From a checkpoint of a small transformer trained on Wikipedia.
Architecture: LayerNorm before each block, rotary positions, no biases in attention or MLP, tied embeddings.
Training: a variant of SOAP for these matrices, 134M tokens, 4090 steps.
Each number is 128 + 24 x the weight over its row's rms, rounded and kept within 0 to 255. Layers, rows and columns count from 0. Numbers have three digits each. The size before them is the row's rms in percent of the matrix's.

# down: layer 4 MLP down (transposed), 640x160, rms 0.142, rows 121-202, columns 80-159
# up: layer 4 MLP up, 640x160, rms 0.144, rows 122-202, columns 80-159
down121 092:143126114110169163112109110125121147162132118125124132100134149193127124129108186176136129113117111100159136166139115115118150138093068144116081153120119152147142119138125114143138121139125130104066091117134124106113094169150137128111125137
up122 098:144174139100093119112147148180151136157103100135102130109152121148109118167136168152140124121148166111122138105112131135141153162134141092121128173120141120052117105095116136144115105111147113137132156092140098159174120156136120123127057135
down122 084:178089123116108146146141150154134091121134082126139103133118126119090143132160120114123089118121124154098106137138140154138115094134106124110166127148105149179164128132151126085195124096084159117105102149116150120098131160095096114106138128
up123 104:110162134126127113110110122110096112128091092185124139126123111139137160124097121160121114148156123083116124181194112126122143160119100162178112068132105099110142102120129135132084143145111116141103147163122108117104122118127110099129142131
down123 105:154191110145157086119143114132134122095104170107124136148133135129141095141155147097117178101121108097172124129145130145140113100143102143117122113128121101125132153179112130175166138162120107129086121075124139122169119209100113132115099107
up124 097:165152143149127159189154132156129071115160148153135101129127101123117123116101119115121123126120114097110126125139130140162118156125111148104136117146089157098121153123129090127157120108144112115122087120078114107125177112093115103174125109
down124 102:117104062153113103101101116132105077106158102111144131083140090105127113084153151142125080135138126124113156104145137119161138142097164111121121096109118139101132127149135098110119140150076144168136167106144168147180106143134122118106117125
up125 105:118150116144123125146140098121135116150148135102095102127138112130108094123113127093144126153130120110125136171153149155120075153176102101113158131121105127135122132151103129148154174140122093126153143148147129122119157160133150127143115139
down125 118:116171134120090179135086139138127139146129142120128121136126122108115092107107110149140137111115106073147137125200165167134144130119127092119144076137145138138086136103156131113125133121136131110121110153119073159075121122118084113137128119
up126 090:151137158138106117164099117147132120121164119148121129163112090151075118118107155133134094153096153125125140100104150129124125146139136104101127137149116120144112133079136119128132118143108099124108113127124106157137099141096126124139099140
down126 090:111134109107163091114128129100108124130112140121096119144138136080132111107109098126081124091141135121095111136132091095121120096086121146128112123154140121132167151137136142140114141099100095100137097111116142111087170132153132152094116099
up127 102:143077114132119096123114172103143108130137112124095138099111147113116113159151131144170146106127136125138121092098124099120140127110126093111169114123123122131103070136120145109120088111146117113128130128171149090145086126162183156138140109
down127 099:111139147134140094136129127139083105143100149123159113175167103130138135160141123125104128134130113145126154153120165127157119143120153131123107150099151102141107121184127111160155155115132126143152124117143160166136095084101127091110139122
up128 101:118123095135140148109104105111137107129110141101109101148143130129129199151120124144137142119147111143129153145135128140120111141123135099153142127093151129119135115115140080112096144120103120123141114160063109091112098124170159132111092170
down128 102:126111124129133146130157151129119132087139111120118134136147167190143161137115142109169126122160107135175102163142089156136139120130120168085081087152130110091120114112131118130092189126098131142096162108128143162153087167131121154106154135
up129 102:143161107141141133148142157139171090144114156152151138129112112142119105111142178130145115115137142138064147136117152129102161107146101165142128114103112075133156125134111121122137139118125091171085152140149146100140111141132146143164112121
down129 097:127118126074110127115092102143160111124145125130107091144131154127112139080091110135126137112113139170187080130125100088144128114130146115145180185156106125104114130158096141132098132146142123140125130140140134187148098144133137115105126158
up130 095:157147119140052190144134168160141131120164132106166117101098136097130120142138111130109126141125096133109146115106134176162126097141166130170124099100118125119126125093096135149121083119106132113109131142132111118122105142093129140131099120
down130 089:107172146126179111160153099115076120100140096167094083159126134158137133127123130095102119132143151119130116153118139102120160158093178118099146130142175103119118147160134108095141137125122163115147077112135127145129138159163109087142147133
up131 099:076159118135133142141151120095124161158098129156132150151144113102145106174106123117143173130140132146108149128148151096150105146129148173124080137141120114129154113171128119164126144172137143130134142166118125154116091153127175147159113140
down131 098:152130147082142150155124153145104088076094136131114107122128079107161159127136124087105090138123100111109090144109105139152136126104139145142139099141150166084089180087166151130140118142112092116142143134107130102134144156134114076115144109
up132 099:135139135129144102072076072134136133140110133146165111135113133132125124162122136135126099092094112119135136110080087117147086136133104153153184118144110201087154079132186145149118165170122115126148128147132098138146152172131107101126098131
down132 096:137102111166123153146145148140172144123121093136146131168135132131123145106149170104102142175168136120132139141139195101126160146146132113152125112108190110152116181136106108106098139085140129164118139094193176137092102124121103138136150115
up133 101:084133151096133132146077090115170120168092131136125124113097133108142098111181152075123135170158157171129133108085184144111149076110120133131111134135124143123130092123163155103100126165163108153089107152094091142108119120126137131128107137
down133 099:143082133130168145119115141117153134119139154121127123142130134115122172109118166125121119128134152156146108176109132120138114100093117130075129148107132130141133138135118135089144104136123164159134153082105172155136119147167131128137155130
up134 097:144124166141141082169202090116122111157144107142146072104162123128141134134112137119135107093161131112123149075128142146127147135127129136163078110133131134078121136114158122147134142127145097120134142082172126151147128133076129161140130170
down134 101:156200134106152150150134143107093120136150160167077118137083147169155150146162121126114156129109125133116079135106125100149139102167113120119117136179121116121124104158100132120109147150126101087166176081161128136130146088132128127142132124
up135 113:121136134110106135102141142116106112092125101125113102157137124115189105057083152185138139146118146133137133145150153114161119159115107123091134117123180126146142099131121100132120145116162139130103155192176142076147124131143116142163127101
down135 105:099145125126147164112148144124113094156146149169128139097125161136176129117132135166130169109108124166137136157113117135121127135163141176084096121118108071089129146136092171135098170103128131138135180127120103152093100114128117151065113157
up136 100:123139117150121156107146126119158150135142141133097171132103151129088113094110138154148083140159134098088144124146097112147110114122112118102112108096125099155105136155154115168161143116113142119143102169142130151124105143113116105118154090
down136 105:122124139144140167102174128125164166111113169091136125142104099160086095175131161151125112114145146097129137142143166112113148120139152138154089175125134124123123136127171131127133119134166125117124147126117093110145161121171151102115106171
up137 098:123123139140105169164089125132117105089141127211106179091123115112134134147100144136075101112138111144111125124126126139131121174134122137130138099168109113126120084125132128135109110155136115124121118162094168125116131122089084133101160130
down137 093:085099112121088177143165134143150112153115121131085092143119128157200165123075148101112116149159163100115140160085103131091175114104125128111112129101165153140156132086143096109105146057131122141127161098094139111118161127149158142130137153
up138 106:101133086107133127153135151123136120157106131087132097164128137097137150110143144143135121112117099073075160134150141093137121131156119166174115163127143110144156132119181094126111135144127124123126087131106119131169133119178123101112134120
down138 108:139121146125123141155093124128128140147127129074114177153135146180086155123131140105114120164141117152129121137119148175110151106143114090093147162077164121146100097127147147135140100138122129143129140123140128131138142124139133133129167107
up139 097:134129134073106134078101144113121152142111140158156169113126105144133137116151158136108124085129157146098113135168145135124126135108118114134089163125146126100138142142100170097134132090152129145098170148121134129128119113138158141078135105
down139 109:092132125114159094135155125139099133154138190133104106137103111148145136118114108137145122134079099134121134136148134141098122129142136096111137128165108124124146109124147114129141162138155178034127107110154133123165113072159144177123137116
up140 090:149142150160128090118096141138114107102146146133128146105155130119129112119144075131200158119109127144137115130157117148135135101127113142168155158148115114133149143119144143125140136159102127126128109173120089167148126179123122134144140096
down140 093:122139112154162100123128153147136145149159144113108102122138171134150113102122164125129129137088138062142091169127172078122151132113163137136073152115136105161137137090139115119121113152129161146132125125137115105117115135103139150128128094
up141 102:093158142092175112109150145139086139102123107123121105166145160157128100114116141110070104091133095125116145128125139079127157170138147139132149128091152160144102174154108111159098163149110120101138113150142101122117147117161117092125109138
down141 114:113087136155104113105140179168139129141138074149116080124112114148129129105121173144163157111165159156153125085135098111128098108157116154153110103104113101097130066174147146119139104130117124125121103120142172153089124110106160125109143122
up142 091:086131075135137126167115158108137176153108157129121177120072125137118097127092168110170153116135103123140118121150145111133125103133097138118187147160124094110115107104126131156143063117138151121109125119129131151126128128146143143093131097
down142 093:092189103129121108126139122129125144102165164158103086149172109152111095123126134082112081154117105161147149100100121144139136136104149146137137115102125148126084134099135105137177148123143119103154176123090122128142143141159111157151121121
up143 097:112129125161151132122147150161140159138091136139124126106096144124127101141168171136107129153125129124119178125110154117152141151121121133120124122133110128125121203105101101094133105157086121094125129148081108110114099121105130167124152106
down143 106:163091143083149132124138153161134115169110120106137154126131102115139078153131152133115128170130125140107124114133094063098148125168135155111126167124085148142133135118109172113141084140136113180134133130136163149150102078139127144138111107
up144 106:108109143124084144125112146111130116122112141099161151144130082099125157084124138128129118101151193139125173126174157133129116102107090122134114158124135151119122169117108123150145120118121154096111134118153135090109131110134135116125164104
down144 106:153111138142102142098083093185148149142098125119117123134131132104087098117123135158139129136151128122167203124168133138170104169145172132145147135110126157123160104172173123108086122132109101118139095096116144135137183145120142112141113126
up145 101:127093095154160103108065151115119103104104167169124101170115158129143163157135139126141178115173157103093146143133108122110079114148155135122123132115127150183129121112143079139099159142144151132146146080153101136126123131124115134131096165
down145 102:147137154118126108103109153128097076139103132164119132122094120135158135139105164161119140166130106114137116145089157116117097138130120148123138136149152108085175151177123119145130120153116184141157119158162130115149152096125162145120134126
up146 098:149126133132110161102117126128184101152143162152150089138118122132120165106077141108168139109150116143129135147092117161121122105134163117091115128092144091119158162132104101111114120172115078117122062164126101192162129146170163109159127113
down146 109:090133144098178149110143142148105159129124137140112119153116121161158085149107110116083141129111146128172088138126107103126123133137129140140142132161117153100127162091127137124174157119137159110161134088125109118103141076102100088118177144
up147 106:143130104131116124148113125114088109118078106148090158138109137147107101089127138131119101156151135097125131154137162113166075114156143151135112109123106166121175095147093141158112114133141132098123136128141148106159184130150130133125076129
down147 114:136149130151102099098127161107127139169118128128118147124137087103135116120139110111157157127152169149135091120161129135117122120104129144175117036160130111143131135124171090160131153133138130137146144103146096121156060102100101166146134134
up148 106:102107166107137089154120123106129163126134099109092092114161156089110074128089141102116164138120131125123142146175141112136171128146092153135128098085114153178124136155135103089122128127103123143103099154168097097137119129130128110154132131
down148 107:138126124169106108103074102110125114155115157151087158128064146130164169104115154068135153152159105118100122101178125147113100104163113137150153093154116092147099132140208144176113109146129110157110133131118145147131131095124141158126161153
up149 099:080081146122173098148147121079116149117122141161098131102123092118100133120137139161101135111168140141142139124138121132162147161127150100144128128134121121110134112127087097141070122163114118116124137105098125134085095130140129119187089146
down149 091:147141128135146137135126124180137102120166135122143135067152102141092165144109136110133128154122124071141133124109173132128121111151124131095155195112121114121164120114131171170116127093178163117077136116121136170137130138102148119101142097
up150 098:085116129138134117139101113126158118152122162107112140126118118157118141106089099151118121131123128150142164134128065135114136116152115103116086148126132113145105159177127131110113119128116133113140160133149139152136127145150168129095153121
down150 108:124111123083160104162088121110145152105114151132174111177147139139097120102123125089107114163126088127109155107075103111148095142129125140130109101139123116161115090122150170116154150131122127109151152086157136165125150123132113156171107068
up151 101:132146128132111115149136149153106139096121141129136150152100113119116136139114136129120150126116103113131135160112150145113137093108172131154151144116109103174128139097104147107113149102118122147116115154093125153124047118109104115133124121
down151 097:126121117151116117157139180110130077128164116139091141140151116084122134167141122129170116151119145124136108109134080132138130140128119148108094121083125112115132159145136110101130160132124131120189158118133149143149138121111145126093117111
up152 107:128122158140088141111090125105117123157099129114107150102141166073155196125104089117170142157139140158156114122126112117131114134134107103143138115123101085161132109152133136182136120163149126133097097099148084132101117112159120116120117136
down152 112:142136130149145159125107118125134126132105065140111142112135106127098157199126099134123142102119179154100153179180117119110149110149131169110124134140115120139097145138135150155099084136155172134134113110103101153160130114121145107144119157
up153 103:111133112128132111163106128162125122188144093136133099133173136122146142119138091117123119140163124158115129113148132164061143106076129114137157116128117179123129108119162171092140098127163119140063101129136094093127110122095126113153146112
down153 109:147107120129143155106049147091075121168119116155127151160121156111170110153083094098116112130102161155147091095141124083139117163143104133139165143113140135153128134163088126147140107139136107136148121141181151150118108136112125144114113138
up154 095:094134139131123056125172121122129109098155109131096106117145136148160122115095111129107132137123118128134109085122166167167164170093123122116143126167128149107125130113132113129103112134090123124073144124137121129096125126134091144136129125
down154 092:148161119086140145153156123150095154178145146150146142143135122132152103126140144162114140127148152134133102138121093124094084084136107144181106119118077124161150181133072118159141136119156132128127106153156142119150148142160127086145139133
up155 102:074129103144118139115141039100126124135131114114144123129102117163179113127116116118098139116132079124131109140120124142123151133134144118132156135126128102106124143163169141108128128143094133133116126150091110128123095056141084152133131138
down155 100:112153084097159095129149127137166119105136098127124145142108123106145110135140103145161142129132130095115135095083076139126132147156125111140125111132123093112119145135130142134136155152143123134076124111123124108078106133124172137145137118
up156 093:178115131151093113161166083106127127105124116125105122140109114141159100106117136144133139123169116130153139097094133130118144162139122120077122102121109116105086125132126150134116098152119150166112124118107150151129151162101126126167117113
down156 093:071073111153124155123116140142088156103151136090106128149114125151151137097155111171119170156134134126165127159173110166158124158143128103141149127128156111117159126149104134175105077110144134108099153126120133108108098108161136105141150143
up157 103:141106143131142095159115086155150102134116150138165146119162151150121115157095183117128111134139104143183152142123131175149162132133126091127134161142126109106135099122124179170133114162146139118129114108113130146143107120108141088129132156
down157 094:144097125160130148109158129139159111134096082114134106109107150106145083090116143168120158132134164136109127130136154112060094107109157141102114174158130132160112177157130136128095166103089120152126148160111100110129142163123124101135120126
up158 096:104136116137134093166137101104131146123141124120154133136148123135144157095106134103169158144160115127116108135098118099092134105125146151099138106113109084155094167141185101182139132098179102130149168129131147099148121140077126111176144115
down158 106:175118102125088112107164092130144147069114113098147137156137119149103154160151159134155122096150092123114155130148141163141126104137149140147176115088085167105154138102150107155143100170127126129151098119120131103124138147111144119108147188
up159 100:074124169155124147142120108118169119105148155126107110148122091108105173151139139127125076152108155101117092138091149179094128158142101137160152151114156098162107126117106176139123138098164140124160122128125165131112121129097129154112131108
down159 106:123124184157137114168126104126117158135145145132096068122110124140145134141146137140134171145081109133105130153140111136108112125122099135127133100108128074155185151111099141136138129087124137126140126120148155129119105117132130135126124123
up160 103:125142148102134147165167142056121121153117107147131102104106136144115164135124149094099124148147118078157140090116119132130128103056165114139142133128155098133109145163092146142132154116116100109141162096169155153126107103145121120133105104
down160 094:141147143092115113105136130104145158135151079123137137139102150105132135123119087140125120155127121184123101151082105104120118127144151138082133133120175105107107143122096108106119162141050149139141117151174134148124104133108072136112156106
up161 101:103127105181116155131123143123117127156182126142124136126125140130109154111143161117123079162129108165102151159135115149124104139098100172079120131143103126141109090098109083149127142107144146146122130106127128107127115149114150169113113108
down161 100:119122089156132117136129097121082109152099141130100149152120113099145115124136128135168085150117187136165157102153141165099138099160109132155147122115125156169122150134088112153138112113141118117160112136143140159116173160136122101164178108
up162 107:109164149117168137108089084154148150108140164195132119107114128169121118166149129119133128132114106157120100153094105168079125136144112134109171086124129081096120087124109103121138093142144087163131082146118139132165127142106170162127155116
down162 095:142146142143134105156104142074081143120097146123136146131111147112161120145140079165085092159132122141155131127154118130144133142131142148129151143192133178101135143135118133090085150094134141141121155140157170101119169115146086139087135098
up163 102:074101128134134114091115131144109146140097152141131119150175135116125123106098149156146148101163146156114135125153153128177125104126142135142086162115150107121120141084129091156109114092105128114122120130159126099161145114140182154130168120
down163 107:122169142165102159128117142118182130125120127117129120159106135092140122125144135133134187172129154122120112106160113130117135138144130079164160092076168130150137158164107150096134152125128103157144165138158141099108126133122133104132124131
up164 103:108138133091116150157099108109110127158117168105158124142105112135109154110138142099138126113094138146147109149123119143165156152110111115171109167143109109090112147105098177157116084166142141155126131112108126132139087138137131118126142157
down164 094:129140154133167144111155151123139063109143106137112118061129181148148120179095107116122122121136120124116142136117118137125131129139123132111175142112168123133131142161163089176167139138115134108156165175080100129132121100068095157132087134
up165 096:131165099149070164079156099159133101118121145147105108169122133136146124096121112110156110122156127111083144113079124119139152172160136102163118132126127169116113095139105151145142099137111091084128161125174123118152165147148140116131117132
down165 097:105082172084138086141145163139109163108135127122111083117138128082112166126089089149115103140090168141108095150160152130113135160121102172097112114096109117144123166147146143090149119126136139187108138109114150109122130131094170125161098123
up166 096:136125116120165126143110117093128082121140099153134188111106145098117129124117140126111127147065116130136144114156164091091137132137064120126135124141163166110148113106169164099116161148152116123087133148092139088094147121119166100143117158
down166 103:149152119195106150137132140171148142109129131155145128133115131148110118146128059130135158120102127097119119103138158127095102129155130138155130140142130182163121133081133129114121104184092107147135120105142124130117150094144124189137115079
up167 095:086162144087095116142147117146119139104145132116147159109137150154142121098114092128129144122138136129141156146106136118170078128095125094136121160119161097126138153120092154104102123173125124088099095123131135099145151116126111147144130105
down167 102:136090155097177137110133120127121102167090169115152149115095154117086121154105116164136138116134154173110130105129130136129150121148118157137127116132106134109140126130106177121136147119138106153135156077201100123092115132141169120141132153
up168 087:125109088144098118123127168119110110108106172171163159103134136110087147138113103150125104115159152132167131114111098138136121137139100134131155154145158124155090102154128143140130087148070107131166130162115153118124160115128134191112087171
down168 089:149090102120153102141142129161106121200103120149118116125076113161107145120162132156074098156094142137129149119119166119111149106144164121132134122135112122122137126145149154102102133135118102132108130097153164148162154144113130110137158161
up169 104:147102132101129140150135149119124134140145159124124135092161092122140108104163141145141125077119131114145133129157101115096120142101083148187116111133135109102130090103092132144135123115120115138165142142119107133101106114149092117167108139
down169 109:121142134161138156118147169168152110165147104110103126125114105112104136141155131122120129093100113145106156137072118134135139141150195162185139142146135149165134140129125112107181092154106150126131107136119163101121155120110112159172117143
up170 108:109137103104130105121116128080201097137109120122090134138149111106112109093123145142083152109139156139095078112122119133166128108130159157147118096179098128062103121143141100125129119178140116099118131133128131166157125158163097150145084118
down170 097:169134085084098117114146151170110130135111116101144174143166142145159122148121108153174095110111134102111169096153164126122144171118107134116117174127197144141177135115104088144123129075097137154112097151157125131146143108067133126139119137
up171 090:130174116178173143137106123111122153122110109141099175075106103109126134096113097116137100138146145153143138124093104124117110108128128174101106086156142129144149128150129125096114130160142144159175142144121127132121147147124148136095146146
down171 088:119106134139130141126138168163152159134137144127162106167139171168108106138128159147146154140090140133135117161077129157080166149146119111133139135114142107134165149122093110179116144140105124159107116093167128103123151096147135141142146110
up172 101:128117132175155106099061183131106094152125079147098132133093165135111166155142157139131106156147150134127089126132099130090125133111150121132115091124105110126134137126109102132112112117163098156115129133115134120095102117141128091124135130
down172 103:102129122148125127132140128142126136133114136130108113115148085103105103123118121120128118125098139160145121134115086153117140146104134087123152136116107122181135109112109139102146045102135185131130135146107156120163080113096118130152146113
up173 093:162125094164083119119082142095104126133133166138138111169114114111110100138120197133095073086144130102172106104120148143128151141118185129148114123148136104139126112146150157134102124141142127129104140129164134125111150087158127149111171125
down173 097:112139112117157163155108106135100133116085142157144068132102144130147129102130146112134095132112137130149125109145130170152168138130193154138137148109173128115146142123122124103138105113135165147141142106153133097088105112151106145115167111
up174 107:088168133112162151134124176098104151137117135139115122167113109122083146074125119168117118131137149070126117115138173135150157174125105149092113084099105117151119119114132144144134158154140116152113175123160123124118095143151101120134163112
down174 113:099088159114114124127108123111140097140143106139134121154172165141125142115185127174153122167098122104132165163137074154134137123104162112102157135117159123160119139075147130138111127117099168097144133135114136134125139101122185152136090091
up175 090:120111158150105119111133144128127153156115159146138142090088125167101100156122108104153158134134133153117142111133135106101150107139106121106146072125116096121113104120131096135151136162116147088116132141123120113092115126151132162146177129
down175 099:175166131094144125131135088120125148058109148150122110100114135159133135153158110143117083099112142167117177087123104135144129120187127102144104126134084068132153123110128129138077144128150138126113088141154108121114103169123084143138131134
up176 101:130123141133107164144146129138142149132131172123108158131144093084144121132122088125123123123120179102151126105120153171166099099097152150124135100136124143128091182146096124105105117142123138145152154105109126159153115142143160107082063137
down176 103:115108114146122162145144142152125179108121108156123140116112135131113087168079116138124152098115161101112098133149126163132128145134176167151126092151141108114127124098075149090132087120160102101128142124132122107190116102136079153105141167
up177 093:094114155116161103137143121114170110114144117118105108113134090152166083108120132167118107116142142134159125120110109132124098164141130106158130123110159119150064148118112155144090126149156111134132149153100084137078153170120143067150159139
down177 098:141114150128134093143155130133132131109100143127109159117163111154134131171109135094134142125160143099105162131160131122165164077173145152142160062117139129123138165111142124122106150136142103102135153086097135119188144137148160091125113196
up178 095:102128128141113148164160122147108096158149114124128094093111130129102118130174154119100124142177124119143169115111154184080078169168155108104121092103183143116096137177094151132144140089121138151144141178115133121157105105115153105137118110
down178 092:131179151109149095117097159105126120110130155171167112121118115124169143143121124152200151141120123110112112137096127126194144111115118101126141123112086128147153140109154132116127129114150170122126134134095093118144112122143128138113146171
up179 093:121132145081133152138164111100118142128134127094177152102153119131118116181123118108111116129136156090096072123126086135119116113139119129109140134102128154172123146135141118131069126121137106138185128139125169112147135163112077105168122106
down179 091:101154098142155085159098155093125126106145127137097127102144109102173126069172081131111067135112090142125167135086141137109121137074128112154099151132142109131147129119152147108160115099146122119121141102162124113094149133143183171092093128
up180 112:115140134157121131126163120151151161156108064123149094124112121097128097092159144108144123140121173107131116150156109152111128094102109149097151159099117112151130174129152153175155130079180150107103151112089139149088103093143162120147148141
down180 113:146108129116150160157143117116147143166150136116151099128141177151130163117148129137116140090150109098109101150173100105118151123144117117147129096130147123166117124111088137129150079203116111113144141139099162118135149101147132108142141137
up181 096:107135118175190090108210115118147133132128083148091147141132079144136109125125131113139104110104108147117154123138118085146109131108165132167138136113136087136144149160134117169175137171122101114104151129109137107140120128145164135124121125
down181 101:121101136115128087083166141136151086158105104099110147135116151129162156150096157148144154118156099121154142136092124143128142127136119100129136145168147145114137145132132138102144173140134131127104173069167126050139144096130114150120130127
up182 111:157119115145181109148141101153121110143112113160124120135143112140157132167118092113068140133159136145134121176148124130093098157140121109117148102115130134129115114146131070143138079161135167141126085134125111141131111170123131140152117125
down182 118:077145087124113152132166136172134087129125161160091147133096157125140152089157133107110119115085073174096155159127096132135117115106107122108168127132086108098083166164134110114124172109124158109125118122114122141152123149133119140153165102
up183 101:095099132130154098113133147133085096142125132152149110091143097123144116106111112117122119170184132113127140133165105133116124126144135126148122106150116124102073151135140124087166130141140137101135204083149152101123113143150152129175085114
down183 102:151124152134099134100126138123119142097133155120155171161133155160130130136149160105152123152157105147119165079130149143150199098107101106118131141128127131131128107126117106174128113140103131104119110103133121124110123145131152101099148191
up184 103:148103124097125131119133114067137083150099101172154103115125133151112123138103138159102112120128151127123160110182119147174170154096103167125109139111118096149178106095136139116106143145161104107152125107142161158138117117132144098156155142
down184 104:160129125118084086134147086146108145130106219130081083161123111119104145158129172142140128113141100140155122134138127101105084084132140099142123108177150105116096124115132135140101133151163111091119143161092117102116119066137144153118112165
up185 106:156114174134150128125123115127135112111154169149150088107149085170146119112099119124108103119105129103135095088133170129157101127173177141125105110123116157121129186119126137151102129175131137153115101128136066107134134099133146132161144148
down185 116:157157116150149122136132109149119131104154138122183098100147104140180107069146138101135084139118112155136146126156112148113159153147143179171137116120126125133085106117147152170124100140121153137136122161133110095121117172129128153145110148
up186 107:126120146112149147115115146143071129144144101134117142110160094100130136115084167083159090140131118105123197168154089094140128136106107142149144150111087103119143117159176122155158173123112134173147097144125153178103114090145145148114129073
down186 102:111147119096129134109081109131104130089150128156130070167160095184057125115131159138141141140155111161129111107082135095150119099163116151117100168170118116128116118132116124146135135104131144090175092075121141134134161114112166160131121120
up187 095:139089145115127094139135119162102157155119110095135129105079144125111156148109098135145130155121130157156095111142097124130138077117151154111148147147108141130140103116122095183088115135111142129096088124097138133151117146105131112145156129
down187 090:156188116123134146184138144122131129098134109195147136165141103140114119139130126140153117098162095125090126167100108151133134122116115138178099122102120133127142144136111117119181118101119120152141142152129140123127130101133130145104089121
up188 101:153106126108133173142131136133109165126162153183135161086083096140107155122132081123110110118159141123115064152142132187143162135113128125164141123128120166123095137134100138175130140158118113076136088138182156139103076119127144161112162128
down188 097:116110152103120167128130131137136099104153141154136092134131145126114115137164139156136133096106143133138152117073164130139096094147084141116108127145103112126132107144126073116153136137070136130112068133166137137185126098109155167150164129
up189 105:172156123114063102094094137163119107115155115134141123117148091115130145079120154155072093127111137123139106165130129115083157135152136093126100104116120151093070118140107078145139115140144129106135168115167110121142096138125095129084124141
down189 089:115100129128147095136113153101141125135110136122128129115117134099120114133149101164142139132126089172153121101114114131151104139097110164123124125140110091135156127111169163112148132145103124193153116107054108138155088113082178151142117120
up190 100:118114115142150094109119142138145094154181127158140087123078054135117160112098098148126110147129133147127135132144170163103108119107104111140157114137138166154157157140116169113180130155132152111134125121129123105127114117146134146113143120
down190 098:098132142122132116148094106141125150106150144123090083105170140122136129152104172100121145140125127146140109153069110102110114100131111120083112118130094131162137142122142093123066155141112132093133122173114107124111103113102163118124163117
up191 101:102102086121155147156152118113127101158117139135119130113117173153170096117156131096135123156129131133122085112117132129125102135115181121200140098138060179111122142130129101149101154140097142164098170110118132088079107136143186103106121104
down191 110:142105153124166111133128137148157111152158099097115105099189125125131112103156142119108130071123122114132121115144148099108082111100145113145138104148142125086161080121123142089149113140097132131148113134106152095160129154123144117107145124
up192 097:094119136107150160143110101170137140114147111118143141112088094117098117130114136136118122116112106161133137128118162157103138088134158095084123165112137154105129145104116127140169078085167109130165108119094139123162154129082108145168104110
down192 094:155139142140071126114116113097133147147139120134116164132168132159135123141105133182141133161114107119125135142167141118169131119154154135132117113163105114150154136128078120155162122145081157189089108199140140144114134131112099112120152141
up193 104:114161079112137122122135143106160102146101128136112132103113119143135114104126131151154152132097157113123120129149129129143184130125116158134148155094135114101140157127139093142082122144146144143162119143116124135171147103084109134173112082
down193 099:153135154133102151106123105163106138138117133147116111083104116117076104168170131094112105154104155154165144112108097122106153116117119170122138151132158112116151139130114136136130138107159116096162171146147133187111165094124161168161118151
up194 099:123114146122159096093143158138143098137104153104154145089128114134111147142117134157140116096105126125135140171148140168143097146159133109136164157127154104107162128111128093133159080114090116111119109167135113129138066108171115154151117175
down194 098:121115133167115137101076111094103159137148100141115153126115133143169160157112163124109190154149133143100120088084137108137180146132100152114124121158142106168144120152137133138097124130110146083146110146135114118094135138127144091129124094
up195 117:139164132125100118128135094112108143123143101095146137110132183083141085144125134102098143126105140107093119117120133103136128090113139140137124130151154116147130135133152107118105120106196094106138130150090142145140120099144159115144121130
down195 120:131080173114146138103112132141105068111139115144134132098107149119130136114112148098173160145104111119147157145100133142167142122146143130104108107168144110077115104110192141091102129100122119117147171124119151128106136143106127151129155132
up196 091:086158098142120112124132106086114118156150102139115159142157091138127086106149123127129116135114111155108133122151137099068188160119178134109159137064146096153125104127101106103129145138142143113140140124158148144125133124111134104129135100
down196 090:153130145141154142133156120123171119111119137095124119095133139135179133132160117157095160156117139168143176108106140118138117127108102160103086160179161141132127128155114136171109106104146127055095118120106135095142144079136136120150116123
up197 089:157131076141143119147121109124149113150129087142122139133139136142134163135150085137104066105136146132113120111104151105122156138166138137133190102119104182117112130103113119130143140155138131126180105122153135132097150151122124158126079117
down197 089:110118139162152126118158142130135146090122109164111166152120112139091092185135158097104183096089164127147126159128148110124095114146098091139064170138134123126134137140145114151155142110086119145142095120130124114119154071088094127144144133
up198 103:155090147094132140151095116100135130098103113119057118128143152137119108119068104107133145146137116096139144114145111146082131141123111164153141128152111145095137113110134176133121140151109130150180158147103154154118127101133135106147125091
down198 102:117147133118136159102178133189123131138147105129112133130154127089127159150157114074116126091136129138130061131110146165127130143155130158163091092121114166099067116110120146161134110131137094129145148120134117099138149122155126111155152122
up199 104:112107142114169131134133133127131117158127146170122146141148134112148131077149147119096160120098133122150093104117123127121063087111169148128115111132102108136117133127174158152146128108080120103157110101121131108140092093120128139127156147
down199 109:119140154157146127076138121095167147117129114155150098144137099130102127116128141114061133114138139129110117117095100087086105152138150194140100086119118124135137131119129118123097129138111117132167124129139118132081149162088086130114096144
up200 101:130144099139137118160149164110088112133111130173089180140142111120118173166096110180134111123128122157116132096100150141139082111129130167143135112158136070107087107110128101109118138115171124129110119128139129149156129143106115118152129156
down200 106:133133142151133078175084107153107139111138177133141125103117138177118134132118125087164106138123138145140125103110128133101134103149128119132121179158120134122143126141100168138169096131114087132142097081162121169178135106172108123104148125
up201 090:108123150161163122110143108091109101133124166157132135154156118173138139127107114105131140112132148096126112100120156111089129161141147115131146128145149118109141096118156155122153111132136179130108133075136121122163102178096132165104067131
down201 092:135146113128127135143141112134125139098171121120127111108094117124176124123144121107120104099118128134171168122089119107122156158097116143111114163131112116176117108144110147108160122087064113116109112087116145181122149129132123070177138129
up202 087:122161161114139115183104152078122145119169122200166173155124102114120113116130064138151145111097083098097117134113139117136100119108114158160130104150108105140136117135110164086126107150134117100163191150113137143133148161099149149125146146
down202 095:131152114130180204142099137178096139158122081093126132152150126084105142123124151111121112117088151145128096138125155093171108092137115159117141134107137146084161078122155090147157102101110134150158186089132119134088108149140123130131141115